config.yaml
activation: "tanh_gelu"
norm_eps: 1e-05
init_std_qkv: 0.0334
init_std_o: 0.00655
Each number is 200 + 20 x the weight over its row's rms, rounded and kept within 0 to 999. Layers, rows and columns count from 0. The size before them is the row's rms in percent of the matrix's.

# up: layer 6 MLP up, 640x224, rms 0.0997, rows 319-334, columns 0-223
# down: layer 6 MLP down (transposed), 640x224, rms 0.0986, rows 319-333, columns 0-223
up319,094,132,188,192,191,167,199,170,180,197,193,207,211,228,181,215,194,182,165,194,183,187,243,236,204,190,201,200,175,204,213,205,157,232,177,198,224,184,199,205,221,207,205,221,179,190,212,213,186,233,204,186,220,213,209,214,212,179,213,206,197,195,206,182,207,181,199,170,177,183,204,208,187,212,205,172,195,231,181,185,205,174,202,179,211,200,210,170,156,240,210,242,189,223,195,204,156,201,217,166,202,167,193,205,196,207,213,227,227,203,210,180,219,208,210,207,229,231,216,193,178,170,203,210,222,180,228,223,206,182,195,226,187,227,221,230,197,190,196,208,167,218,176,195,194,203,181,185,236,185,184,208,203,193,208,159,196,214,244,188,189,207,213,194,192,205,194,191,227,187,252,217,206,232,219,203,213,211,194,177,207,213,179,220,180,193,239,171,206,215,197,242,228,201,197,205,181,224,186,210,202,195,212,189,160,247,197,206,166,206,189,213,228,210,214,236,210,208,232,215,180,194,162,217,222
down319,097,175,218,211,184,180,178,193,204,201,212,209,202,204,198,188,228,210,192,206,242,173,188,194,189,177,195,206,162,206,191,200,245,199,203,207,229,186,195,237,167,173,224,163,167,197,190,172,250,194,223,187,184,226,229,233,201,189,190,244,216,198,188,193,200,235,182,212,197,222,206,220,210,199,174,213,187,195,191,195,185,202,185,185,189,220,180,188,211,197,210,203,247,237,199,188,173,233,215,210,221,192,230,188,184,202,196,199,188,178,199,187,165,212,217,230,191,197,198,164,246,230,209,195,203,189,182,199,197,188,224,202,145,173,199,210,200,178,216,190,239,185,187,200,195,213,209,232,206,192,224,164,154,179,181,187,200,188,199,180,189,199,172,205,183,153,196,215,185,175,184,192,209,185,227,180,210,188,229,222,186,206,213,226,202,227,194,206,158,186,148,214,201,207,186,201,193,178,223,192,192,198,179,192,197,190,197,207,196,208,188,192,202,213,178,255,209,171,183,198,229,240,227,224,211
up320,112,209,153,248,210,198,218,191,196,237,176,181,242,183,226,161,190,201,176,173,168,188,211,181,217,192,194,176,222,163,173,226,215,185,182,218,186,217,199,218,172,169,192,225,205,194,228,231,191,191,173,174,195,202,194,216,183,164,190,199,185,210,196,173,192,206,183,216,204,202,193,173,227,192,184,185,181,186,205,225,172,222,196,207,204,186,212,215,239,211,202,202,195,189,195,203,203,201,211,218,192,241,208,174,223,208,187,167,167,205,219,206,193,247,217,231,204,195,193,195,201,223,210,214,153,185,241,230,219,242,190,199,177,206,214,198,187,171,226,204,196,215,184,241,158,212,188,202,222,207,177,217,187,192,213,223,186,228,158,192,217,205,207,224,224,229,206,191,203,209,219,227,205,230,196,187,154,186,181,196,225,200,224,214,185,208,203,166,196,195,202,175,175,198,222,208,193,209,178,209,196,191,164,206,201,189,192,220,247,206,190,198,185,191,210,238,202,205,194,191,255,185,202,201,207
down320,098,200,180,204,207,207,203,247,183,215,221,209,217,202,215,206,207,226,187,202,198,206,214,206,238,206,191,182,185,158,206,191,209,203,245,179,171,208,233,212,214,227,184,216,219,180,210,184,186,216,207,175,211,189,229,204,225,206,244,233,181,224,204,142,176,175,208,201,213,163,228,195,198,222,197,181,167,195,193,208,191,253,223,222,193,232,180,225,248,227,209,184,194,164,191,216,217,167,194,197,177,171,202,181,231,205,168,184,202,184,204,188,193,205,240,241,211,191,176,182,224,220,210,199,206,172,189,217,217,215,184,165,208,189,209,216,206,205,229,182,158,193,170,207,212,188,210,197,224,170,202,209,226,205,196,220,198,191,197,202,189,193,189,212,217,202,188,174,210,198,182,183,255,238,193,175,219,223,206,220,202,210,225,195,185,187,202,201,202,173,220,214,181,196,215,231,221,200,211,178,180,174,219,176,207,204,211,200,196,204,214,220,193,231,188,221,186,223,190,192,253,184,208,187,169
up321,098,187,235,204,193,174,237,206,202,224,180,175,197,181,218,211,158,196,204,230,188,173,205,183,200,229,205,203,218,194,197,209,134,218,199,222,175,205,211,182,193,188,189,210,167,219,188,215,216,222,172,218,200,189,178,203,186,201,194,187,211,209,190,196,217,200,239,207,194,215,221,211,196,165,200,205,179,214,217,179,171,207,220,210,196,202,172,170,184,186,199,230,186,163,235,199,225,166,208,214,232,228,181,185,210,197,222,198,171,194,219,212,195,225,210,197,170,146,187,176,200,155,236,238,210,181,193,219,176,207,200,178,208,164,236,213,232,211,210,179,189,208,203,176,206,155,235,210,187,198,194,184,207,183,228,204,202,198,185,173,201,208,191,200,198,202,183,180,190,228,210,191,205,158,197,221,246,198,208,198,220,209,218,161,233,215,145,186,196,192,226,173,216,180,189,237,219,221,210,207,221,229,179,204,176,182,218,180,217,188,224,183,209,219,206,198,181,207,220,214,188,201,204,189,211
down321,097,234,202,216,201,231,218,186,200,201,202,210,244,181,210,178,172,226,162,179,203,220,168,179,198,231,196,163,244,192,228,204,222,180,132,173,209,204,201,234,203,210,174,201,195,211,200,208,209,193,190,183,191,214,184,169,169,211,192,190,178,222,224,207,194,197,177,218,186,195,207,184,228,187,197,189,180,203,200,253,213,220,207,199,185,178,217,207,183,202,175,200,206,202,209,186,194,188,158,228,178,236,222,211,246,175,172,204,210,228,204,216,217,207,179,160,230,236,184,214,196,233,231,220,207,222,255,206,231,206,223,203,191,203,207,205,184,219,195,198,199,210,212,170,197,199,193,201,192,237,202,202,223,202,173,201,202,191,152,186,200,172,192,212,174,176,190,218,220,184,209,203,204,194,187,182,193,224,201,197,203,201,208,183,237,200,217,209,200,199,242,188,194,190,184,194,184,229,201,210,224,167,205,218,180,207,188,178,179,198,168,159,159,206,158,225,210,211,194,214,209,200,221,188,196
up322,094,182,234,186,195,205,204,222,241,223,158,193,175,215,233,212,165,190,200,192,242,212,189,198,208,200,205,170,238,191,194,162,189,172,205,191,196,198,204,222,241,224,187,208,207,259,161,234,185,219,212,204,184,198,210,177,183,224,181,190,202,212,227,210,189,232,231,205,185,178,188,200,193,173,235,208,162,179,174,199,199,179,220,175,202,214,215,167,215,187,198,206,218,198,182,199,185,218,204,197,211,195,184,205,175,207,191,180,199,198,193,202,187,207,189,177,231,218,218,199,204,198,234,199,200,206,217,175,168,219,209,156,257,220,183,216,181,187,198,202,186,192,189,185,202,220,201,167,191,209,183,207,191,141,226,206,202,197,180,222,186,211,204,180,223,213,224,230,235,215,181,237,211,193,183,164,221,201,216,196,202,203,194,196,170,186,213,197,194,191,218,179,161,180,207,192,162,194,220,207,227,176,187,183,231,211,206,223,184,199,200,151,222,198,202,158,223,192,197,214,198,203,211,171,173
down322,094,181,209,190,222,186,184,223,215,199,202,198,207,192,197,177,192,202,215,209,191,195,228,185,191,207,201,207,211,196,212,187,188,207,214,215,171,212,186,210,169,190,130,176,197,186,179,202,205,182,152,197,214,217,199,212,201,199,179,177,224,187,214,244,218,164,201,199,182,207,188,200,188,194,197,235,171,203,207,188,196,211,208,188,216,220,190,187,224,193,228,195,205,200,215,203,155,190,163,219,171,221,208,173,180,184,185,203,206,202,220,200,176,217,218,189,166,166,205,163,200,168,183,187,173,218,190,160,229,213,228,177,198,176,215,253,182,211,173,226,224,235,215,196,200,182,206,210,189,230,219,157,214,157,199,196,223,219,195,203,219,162,170,196,212,151,234,204,183,203,179,204,190,198,208,201,218,205,216,197,191,195,198,228,182,216,183,218,186,212,188,232,208,215,144,206,170,206,186,228,205,187,166,212,232,180,205,196,195,186,183,173,147,202,202,213,173,218,214,158,197,218,207,215,216
up323,101,138,195,143,179,215,214,219,198,149,164,196,200,201,225,228,234,221,190,175,217,214,225,184,220,209,225,182,194,198,195,207,209,200,173,212,164,198,180,199,226,188,191,208,197,167,182,240,189,233,221,209,192,191,156,226,216,154,204,178,193,193,172,210,214,216,203,189,214,200,217,234,191,197,222,167,209,204,214,186,222,160,247,181,186,181,219,184,163,190,184,228,208,207,196,187,230,186,174,223,205,221,210,200,194,231,185,217,195,228,199,181,168,185,220,254,197,211,192,207,197,205,205,188,192,168,186,195,214,248,179,189,210,206,217,202,208,190,177,199,181,227,210,211,182,202,194,230,211,206,226,228,191,184,204,185,197,202,194,214,198,193,229,232,181,222,217,193,205,208,191,207,182,157,219,203,219,222,214,210,190,206,186,215,216,218,175,197,202,162,224,193,206,185,192,200,193,208,206,214,172,170,190,190,216,193,199,196,171,238,176,201,182,237,223,200,214,185,217,227,194,216,179,218,213
down323,092,244,193,226,186,240,155,182,183,223,222,196,215,201,204,178,193,203,196,212,224,184,197,208,199,222,191,206,188,206,192,200,197,228,215,199,225,214,206,208,182,194,226,190,168,186,199,193,209,185,183,202,188,203,232,154,196,203,196,199,198,201,236,216,178,220,180,225,178,192,192,188,180,196,174,238,175,196,182,205,207,225,161,218,206,223,167,191,255,203,196,188,182,202,180,251,169,190,188,216,196,196,198,184,234,180,200,174,206,203,210,201,217,205,217,151,202,173,188,189,199,221,184,210,191,216,218,193,165,164,205,208,200,221,171,184,169,196,204,187,220,173,216,164,241,192,205,158,184,201,180,192,162,218,214,192,189,176,215,188,185,218,187,186,209,203,172,208,206,154,181,172,202,217,172,199,156,190,183,198,177,223,224,176,198,218,211,214,197,229,181,234,184,211,207,205,194,187,206,209,232,219,201,193,163,201,201,187,253,182,226,175,182,194,165,240,185,192,213,199,186,199,222,177,191
up324,104,191,235,125,177,194,206,182,198,194,182,198,203,172,212,170,219,237,197,199,173,202,218,174,160,194,220,183,213,218,172,162,235,190,194,177,191,206,202,199,171,178,204,174,187,211,250,235,193,213,225,184,189,184,226,186,174,177,201,233,200,211,199,168,218,185,217,223,211,157,190,214,196,198,218,234,201,214,217,221,217,191,202,193,244,212,176,207,208,182,235,221,201,199,202,195,207,193,164,197,217,214,198,195,197,195,202,221,192,189,202,183,210,202,238,191,236,197,194,236,231,192,179,194,180,176,217,192,229,215,204,194,200,171,197,214,210,205,181,193,221,218,215,212,183,170,211,178,189,204,206,188,203,202,181,191,207,182,231,189,205,198,190,188,180,225,228,187,201,197,199,200,196,216,197,170,182,170,171,213,212,167,213,178,164,164,209,210,228,188,210,207,224,206,208,217,177,201,217,156,197,194,185,183,180,206,210,180,194,223,160,203,244,195,169,216,218,196,240,231,228,163,208,185,230
down324,110,212,175,166,181,243,182,204,211,174,182,208,212,196,197,201,201,141,221,171,189,220,185,225,193,164,193,187,216,158,168,209,190,210,200,219,229,178,210,190,204,139,178,186,197,200,200,216,196,181,152,193,180,208,221,194,207,209,191,194,207,217,172,221,217,176,206,161,201,181,218,184,209,206,188,217,177,167,201,207,159,198,188,165,246,174,180,169,168,172,241,229,172,197,190,187,196,208,190,221,213,183,202,205,199,185,208,223,210,226,212,189,195,189,206,196,182,162,215,190,219,210,179,171,243,214,174,175,202,203,190,181,208,209,190,218,199,218,188,177,198,191,202,186,200,213,191,212,207,208,191,186,207,172,229,148,204,232,190,220,199,194,191,237,225,173,237,223,238,219,187,185,207,159,205,226,178,176,213,196,204,193,173,204,187,209,187,201,189,203,193,203,196,186,231,207,242,186,205,213,230,206,191,207,185,192,237,214,204,165,202,201,186,195,186,189,193,206,202,199,194,253,216,194,201
up325,102,189,199,179,161,228,202,213,219,219,208,198,207,208,242,209,196,207,169,211,224,196,206,197,209,198,194,206,195,174,187,227,192,200,198,197,192,149,200,216,242,181,219,211,183,177,227,193,185,199,167,208,213,197,198,231,198,183,168,194,187,202,204,210,212,217,215,192,178,192,157,211,201,179,191,204,195,206,232,188,181,206,234,194,189,220,209,195,200,185,221,229,200,220,252,199,219,190,207,187,220,250,160,227,192,171,218,192,210,213,186,207,196,199,199,209,165,149,197,182,195,192,185,200,210,184,220,203,218,171,170,206,195,200,230,204,202,182,192,190,202,197,233,211,205,177,261,212,210,165,208,182,225,188,166,212,155,210,177,178,193,208,244,198,182,195,215,196,180,177,235,212,210,179,220,205,212,243,222,215,214,218,209,216,208,252,160,168,204,233,191,202,158,201,216,217,212,220,227,224,184,208,184,215,215,202,215,198,177,224,201,214,202,219,181,183,179,220,194,176,192,238,183,233,209
down325,100,204,193,250,197,216,206,181,182,216,164,222,218,200,187,202,194,190,193,154,203,192,173,174,170,188,211,199,204,224,224,207,185,196,177,189,196,197,213,186,187,211,197,210,221,209,210,195,212,207,183,163,145,233,253,213,203,204,180,196,191,196,181,224,217,203,181,210,212,192,212,176,228,160,190,212,202,193,185,160,243,202,221,196,253,207,188,175,174,200,218,231,225,214,240,200,214,212,208,206,182,202,200,239,176,175,147,195,203,164,189,214,193,195,218,211,172,206,208,175,215,187,217,165,189,177,183,215,225,214,184,215,218,268,203,194,195,215,221,226,181,203,205,194,176,194,213,207,186,168,208,175,195,214,226,206,231,203,178,241,193,221,169,221,182,192,239,183,215,200,219,199,206,213,193,194,208,182,200,186,217,192,203,204,214,215,180,184,208,218,197,209,193,198,228,213,231,196,211,193,186,224,177,199,210,177,179,169,184,191,189,201,183,198,203,199,215,189,196,188,192,213,250,149,228
up326,104,194,192,171,219,211,207,205,177,205,173,175,158,192,203,194,206,209,177,202,177,192,203,188,218,152,204,195,194,193,197,207,191,212,200,201,207,225,194,152,167,205,178,190,183,190,258,165,177,195,186,212,208,164,244,207,239,207,210,214,205,175,208,203,212,188,201,207,196,183,215,226,233,227,231,201,201,206,201,197,209,196,189,182,213,186,182,188,201,164,207,159,177,205,201,191,197,213,234,187,212,210,193,216,202,160,230,222,179,191,198,207,169,204,220,175,217,207,154,221,210,184,197,206,197,184,239,210,186,251,221,199,209,189,216,199,222,193,176,220,205,211,211,218,174,170,199,181,191,226,190,195,206,207,212,200,172,218,174,186,211,203,198,188,181,231,188,235,182,212,199,224,226,216,187,202,197,187,200,229,188,222,194,264,211,180,184,188,181,197,163,227,236,210,199,215,211,209,194,180,201,196,193,197,183,181,178,243,192,205,233,215,164,169,166,209,188,168,233,184,225,236,192,180,229
down326,100,218,189,226,241,200,214,220,157,221,215,179,189,162,232,217,223,180,180,201,215,191,192,190,233,206,186,222,206,159,192,223,174,205,190,208,213,227,205,181,206,262,178,217,213,191,174,205,168,194,203,199,172,220,187,193,200,202,162,205,213,192,218,207,226,189,191,240,202,233,187,196,210,151,199,214,212,201,175,180,220,212,193,160,237,194,195,177,208,198,203,172,176,185,237,186,240,217,249,191,213,221,201,216,181,190,204,186,209,197,218,179,216,213,214,198,210,201,207,203,184,182,222,177,196,200,202,212,171,201,206,211,236,205,232,208,177,194,186,190,197,222,211,201,185,217,220,206,186,191,191,184,222,242,200,206,244,193,210,191,247,196,205,226,196,213,181,224,212,187,188,179,195,196,230,214,223,208,190,202,232,196,214,191,175,215,225,185,169,190,175,176,213,202,138,167,196,209,217,198,230,167,203,201,201,223,203,168,202,214,225,192,211,193,183,214,201,233,178,206,159,211,196,203,175
up327,095,189,172,214,205,193,216,232,202,217,195,192,197,200,217,197,176,217,204,153,163,203,186,216,172,195,229,216,169,198,186,198,196,166,172,173,210,205,206,242,251,190,210,189,177,226,197,227,210,206,222,206,181,176,222,239,179,192,210,195,187,203,229,206,161,185,200,197,200,185,179,201,197,196,210,203,190,223,183,240,200,227,187,216,190,204,228,203,174,183,204,173,205,199,207,204,198,196,182,188,241,166,204,209,183,206,186,174,194,220,196,181,185,179,174,241,201,220,180,185,199,206,212,196,192,195,202,156,224,212,237,199,237,134,215,220,171,204,188,202,230,214,205,224,248,209,223,203,175,160,186,199,226,171,188,234,204,174,210,185,210,198,203,192,209,171,207,197,191,168,189,205,175,195,178,226,182,206,234,206,229,227,162,213,181,194,183,198,185,205,206,184,173,221,238,195,176,200,188,188,165,213,181,221,183,231,190,196,179,168,227,215,202,203,203,193,194,220,200,201,214,164,230,201,188
down327,105,191,180,244,222,195,191,195,207,203,212,194,214,232,233,195,225,197,226,192,172,185,196,203,200,179,217,230,173,177,188,203,229,188,202,175,198,188,205,224,185,220,178,201,203,230,174,203,193,233,184,218,194,164,190,209,146,186,197,156,254,206,163,200,192,218,218,196,211,188,202,172,203,228,200,197,209,214,208,265,208,212,202,211,211,200,224,207,202,211,208,165,181,201,207,242,213,229,206,197,219,211,209,177,191,204,184,200,205,202,224,193,191,223,200,230,184,220,240,187,169,217,204,186,203,195,191,211,178,206,177,202,202,171,203,227,206,157,229,224,242,201,240,219,212,191,172,165,239,223,219,200,201,195,233,195,210,185,223,209,212,217,202,158,215,198,189,215,205,205,190,192,174,160,191,204,170,224,229,211,213,179,187,216,207,192,206,232,203,218,203,218,213,191,162,199,225,220,182,191,209,200,242,234,175,212,175,201,204,199,182,220,181,180,184,176,193,207,174,202,193,182,163,170,190
up328,101,228,194,191,196,214,201,192,195,199,220,248,211,191,223,215,166,197,231,221,228,209,217,183,177,238,182,204,191,181,179,201,167,214,200,196,176,156,213,211,219,207,159,191,187,217,191,221,213,238,171,194,201,230,179,234,201,172,219,182,152,213,202,171,217,224,199,208,195,180,202,199,225,188,195,211,220,199,176,206,221,210,178,192,235,198,199,245,205,214,171,164,204,224,185,211,193,199,206,181,222,180,233,202,182,207,205,172,198,197,219,181,211,241,186,213,183,193,204,217,208,207,189,200,209,199,192,218,191,212,210,223,193,228,214,214,193,165,225,214,174,226,187,169,230,177,195,187,224,202,208,226,183,214,195,207,181,241,207,168,200,151,217,201,159,178,189,185,192,248,222,216,206,202,221,231,210,170,213,218,208,190,179,180,203,177,204,202,264,152,221,234,211,203,203,239,182,186,203,210,214,205,195,173,190,201,214,204,211,189,224,184,221,196,203,207,197,174,190,185,206,173,195,227,213
down328,103,189,207,204,218,184,198,223,191,219,182,190,196,218,220,229,212,247,191,237,229,202,211,192,196,183,200,204,189,201,201,169,242,208,171,193,162,198,195,193,190,197,202,195,163,215,202,168,216,196,214,197,207,188,191,198,178,186,167,183,221,205,207,183,164,212,218,196,194,176,209,235,170,181,202,197,193,201,197,151,201,193,196,229,175,209,222,172,218,212,168,170,210,210,195,221,198,232,208,210,164,182,178,192,200,225,210,244,227,204,183,202,170,201,202,232,198,210,189,212,198,184,207,207,238,220,185,217,190,215,223,199,214,181,199,165,236,187,194,188,204,164,195,212,168,198,188,204,215,189,208,225,223,199,199,202,184,231,189,168,202,212,189,227,212,197,196,198,202,149,182,160,198,197,190,239,206,204,198,180,223,243,208,210,186,216,211,231,190,198,207,193,221,189,238,203,215,172,197,174,127,240,205,209,191,196,183,180,165,182,208,209,168,191,215,175,194,201,199,160,214,190,240,161,220
up329,098,188,190,217,208,224,195,197,220,219,188,180,198,210,195,249,193,214,204,194,201,175,180,228,191,211,193,174,187,186,174,221,230,177,213,190,189,177,214,194,206,216,192,227,193,204,202,200,180,226,198,202,202,233,200,197,224,187,191,229,192,181,191,215,236,259,198,176,227,179,191,210,208,189,223,237,229,192,191,186,210,189,199,198,228,187,196,215,214,220,185,166,180,189,234,193,180,185,188,191,216,187,183,201,244,219,195,188,183,250,190,179,205,177,220,218,161,185,191,203,191,183,162,195,198,200,192,199,202,206,203,204,200,217,217,186,202,187,194,192,181,146,198,181,203,198,199,222,212,195,192,206,202,156,225,208,207,185,236,194,227,188,167,193,136,203,205,207,227,216,198,205,206,195,212,186,187,225,218,226,251,224,217,164,181,213,193,245,172,165,185,183,198,209,185,198,177,187,196,222,217,217,168,191,196,208,180,205,169,195,170,222,207,179,215,172,221,210,174,127,207,197,194,211,169
down329,104,233,215,208,217,222,213,208,205,217,188,209,222,206,188,191,174,197,196,180,189,227,162,185,204,228,201,199,179,202,181,202,206,179,186,163,201,228,231,153,185,215,172,204,203,174,164,190,181,196,164,214,200,188,205,212,203,208,164,212,198,213,186,212,206,230,201,211,211,212,208,207,212,209,252,213,225,173,190,188,215,233,187,201,192,190,231,222,180,185,215,175,198,188,232,211,147,199,186,209,202,174,194,198,196,229,202,199,177,223,196,232,188,167,177,199,171,206,223,225,200,221,197,175,205,204,213,204,218,165,188,206,210,228,176,199,172,183,183,192,168,184,169,159,229,214,218,190,193,216,215,191,243,202,162,179,153,210,231,189,183,211,194,200,195,215,227,198,147,179,188,185,190,220,167,228,188,209,151,208,228,203,197,176,209,210,205,218,236,228,242,190,225,206,205,194,207,224,165,223,190,221,216,200,192,207,205,206,198,217,214,230,191,190,226,217,203,225,170,171,216,218,190,201,209
up330,110,187,202,216,181,187,201,203,203,210,210,210,190,174,242,202,202,224,158,193,206,183,226,199,206,186,214,231,204,176,188,214,252,238,216,220,213,187,187,218,174,217,195,222,210,209,179,173,178,205,212,172,173,207,211,186,236,214,242,175,210,170,226,182,200,203,201,230,223,247,174,217,171,194,197,200,218,193,204,196,213,218,200,188,197,195,205,187,179,194,196,215,215,145,188,245,207,235,186,213,193,182,203,204,204,211,178,178,222,199,209,206,193,238,189,227,171,169,198,227,212,152,197,179,174,191,185,174,242,208,169,206,185,205,202,206,213,171,211,171,189,198,225,225,196,236,231,219,171,165,191,173,193,229,179,172,177,190,232,226,210,196,203,202,207,195,196,199,181,168,214,202,181,192,213,195,217,197,223,197,202,230,172,217,196,156,209,211,195,204,207,202,218,205,195,192,199,204,216,247,187,222,156,220,204,203,200,228,207,167,171,189,218,212,223,222,197,216,195,178,191,179,170,211,175
down330,109,229,216,216,236,192,212,204,196,180,199,203,202,207,219,211,220,213,203,173,244,199,207,197,211,203,227,245,169,208,217,221,211,196,192,178,154,226,197,205,198,201,223,200,196,204,191,199,209,200,233,188,210,214,165,224,228,188,205,172,211,218,186,215,220,183,205,207,200,269,144,203,210,195,181,197,223,198,224,212,167,206,178,163,157,196,176,235,170,188,214,209,204,177,201,200,207,220,174,230,174,172,169,157,192,222,173,187,196,197,201,198,210,199,217,193,205,187,228,229,209,213,216,167,217,203,206,215,186,157,187,197,189,154,187,221,230,199,200,188,217,189,185,176,208,196,195,161,219,199,194,206,164,211,179,195,206,207,202,220,261,215,214,182,193,175,217,218,199,178,202,202,195,208,212,214,204,210,212,188,211,186,204,216,222,202,185,224,213,218,215,204,178,222,160,174,197,190,191,237,180,190,205,201,204,182,207,214,187,193,203,219,244,258,191,199,211,183,180,201,174,163,211,187,207
up331,103,221,177,216,204,192,203,265,208,178,181,192,141,220,210,218,210,195,186,206,218,244,205,157,228,160,209,216,187,203,157,205,179,220,207,211,170,229,214,196,189,260,241,201,207,173,236,196,199,168,196,217,184,205,159,200,189,221,204,217,194,183,204,171,218,204,221,202,210,178,210,197,185,178,194,188,226,196,185,189,201,200,196,229,189,218,208,220,206,179,211,194,173,186,204,172,219,243,189,237,215,200,188,237,232,196,202,181,187,212,202,196,194,184,195,203,182,206,194,193,197,209,193,184,201,206,200,219,201,203,213,188,171,170,197,226,222,214,186,208,187,227,215,201,200,214,198,195,211,174,198,204,228,198,160,170,198,206,185,177,183,206,195,162,206,192,175,212,197,206,163,215,207,195,230,163,177,178,180,191,198,207,215,201,183,210,195,216,204,221,209,167,190,184,150,193,215,231,197,208,190,251,215,192,189,214,212,214,238,187,175,241,182,202,206,187,193,148,190,207,223,178,199,225,186
down331,102,217,239,193,172,178,207,210,214,187,219,185,181,191,229,197,174,209,246,200,197,212,193,203,226,203,196,215,184,214,198,218,202,232,207,197,198,210,218,194,205,198,216,210,224,207,179,219,208,208,208,219,162,211,197,200,187,218,225,188,178,212,145,194,162,217,187,226,179,176,209,204,204,230,189,205,219,222,199,219,164,212,205,228,224,190,192,253,237,206,209,189,214,203,194,197,186,185,201,209,166,198,204,194,191,226,193,170,224,207,198,232,228,191,206,185,207,206,199,210,218,156,202,226,202,179,225,207,212,174,199,187,189,177,152,188,202,220,242,184,188,176,173,188,212,179,215,226,184,207,221,213,221,208,209,182,175,199,251,173,233,210,177,160,202,207,203,213,226,204,228,193,171,174,204,194,189,210,156,224,180,188,196,170,202,205,192,205,178,211,180,162,201,164,198,181,213,201,213,204,177,236,159,165,209,198,211,210,204,229,177,188,190,177,160,168,181,218,219,157,186,172,205,187,216
up332,094,221,210,205,175,198,182,218,233,160,177,218,190,213,187,185,232,190,204,163,185,227,191,181,234,212,199,208,219,230,196,234,208,195,235,205,210,197,211,182,202,216,187,214,211,164,194,196,185,199,244,208,180,184,205,202,238,214,206,221,226,230,205,180,175,209,214,181,210,243,164,216,207,250,200,174,186,209,163,194,179,202,186,171,187,179,194,170,170,194,197,196,195,185,240,186,212,194,198,181,197,193,205,236,234,171,165,170,199,192,208,157,207,199,193,183,215,193,176,194,209,198,142,197,242,217,173,226,155,200,219,187,184,187,219,217,205,185,189,204,217,216,205,227,172,197,202,178,196,201,231,163,203,182,198,213,180,211,188,174,190,208,195,188,159,179,202,176,241,205,223,212,154,220,224,217,199,188,213,222,195,151,208,193,192,219,206,198,182,202,185,201,201,185,181,190,207,160,198,197,183,188,211,194,215,190,217,193,215,194,212,237,200,222,197,212,177,191,209,214,205,180,193,201,239
down332,096,199,227,206,229,186,183,207,166,173,181,211,179,176,204,239,198,183,197,161,196,204,199,247,189,187,192,206,178,190,211,200,169,183,172,181,217,188,203,213,210,211,205,208,188,148,182,226,236,219,185,209,244,175,186,211,159,164,204,233,176,213,193,197,237,202,182,200,191,221,234,197,205,235,195,225,206,202,227,207,185,206,194,219,228,219,219,227,233,202,208,215,191,194,237,213,182,189,175,213,209,202,190,179,187,167,225,209,222,224,179,219,202,179,208,230,185,234,196,218,205,220,220,209,187,165,201,182,182,199,234,182,218,184,192,204,220,195,230,209,210,183,177,209,220,182,205,208,203,201,192,201,207,240,232,186,190,213,197,225,191,234,213,235,214,212,193,183,193,195,167,210,185,185,225,209,201,194,221,178,213,210,193,171,212,210,176,197,232,195,213,189,181,196,209,194,223,144,207,190,156,190,177,205,199,199,186,173,221,202,202,203,183,239,214,251,197,226,181,163,220,208,208,162,199
up333,100,205,203,189,200,199,199,194,209,198,199,241,191,235,230,203,209,211,241,215,193,183,201,178,239,201,217,178,201,179,186,221,209,216,175,188,223,209,190,198,202,215,219,198,245,219,162,210,236,216,162,204,209,163,185,176,198,179,181,201,219,190,193,202,204,209,203,193,183,168,199,209,217,177,211,173,187,170,189,209,208,234,248,190,215,211,207,198,219,204,216,198,209,216,211,192,271,147,203,207,184,188,199,202,193,175,168,211,211,204,161,169,204,227,215,211,201,210,203,214,171,219,193,213,204,170,207,191,215,170,203,186,247,221,210,165,208,205,206,239,206,183,196,220,207,170,202,210,199,181,200,223,216,179,206,210,190,176,182,196,236,182,180,231,164,193,209,199,216,184,171,167,206,153,195,188,198,242,196,221,239,206,222,192,214,208,202,194,196,167,177,192,216,206,173,222,169,189,220,188,193,201,220,170,211,242,224,220,221,187,218,239,211,167,233,194,204,204,198,176,193,187,213,202,193
down333,098,181,232,220,206,230,205,175,189,206,188,160,186,206,182,204,184,177,199,201,179,214,204,222,204,229,182,209,199,211,224,212,199,224,216,210,186,179,199,225,170,175,228,162,226,205,175,197,174,213,178,199,181,234,201,157,203,191,171,187,193,243,224,193,214,176,180,167,203,196,173,236,198,196,159,210,218,215,212,175,177,233,236,233,192,175,201,179,204,208,192,224,204,204,193,177,194,212,177,194,187,170,204,197,210,184,196,180,212,175,212,184,202,201,196,216,206,157,192,196,176,177,188,180,195,220,148,185,213,193,187,193,205,215,174,180,172,205,198,213,214,210,218,237,234,184,197,202,219,219,177,208,161,197,239,203,167,196,206,197,200,171,171,197,182,201,192,251,198,181,230,230,182,222,187,192,211,196,192,213,212,193,228,229,207,215,224,200,179,190,212,137,228,198,225,205,195,217,183,205,196,195,156,230,199,196,200,197,173,215,196,191,207,227,171,215,221,216,211,189,183,211,189,218,150
up334,098,198,176,169,184,190,225,185,193,182,217,209,201,155,221,222,219,194,215,210,187,165,188,199,169,191,245,204,218,188,175,200,179,194,189,198,187,180,183,182,227,196,196,221,191,199,225,225,221,228,224,227,203,223,237,207,198,226,194,206,206,200,218,209,188,224,202,223,219,225,214,201,191,204,214,193,234,192,181,251,204,211,210,215,206,182,183,221,181,178,209,168,162,206,197,157,164,190,215,252,190,228,219,202,195,209,203,207,215,184,222,152,206,182,191,226,182,232,201,198,177,224,193,197,224,191,220,214,230,192,193,228,178,209,220,203,180,232,211,195,174,199,205,164,185,176,182,196,205,199,227,216,225,188,195,177,189,206,199,173,171,231,216,178,197,207,193,196,203,201,169,172,213,200,159,220,184,243,188,212,222,179,226,175,223,223,203,199,222,200,216,170,182,195,222,213,181,200,198,195,237,228,198,198,197,188,162,160,231,205,176,224,213,176,213,181,186,191,213,192,210,213,161,244,208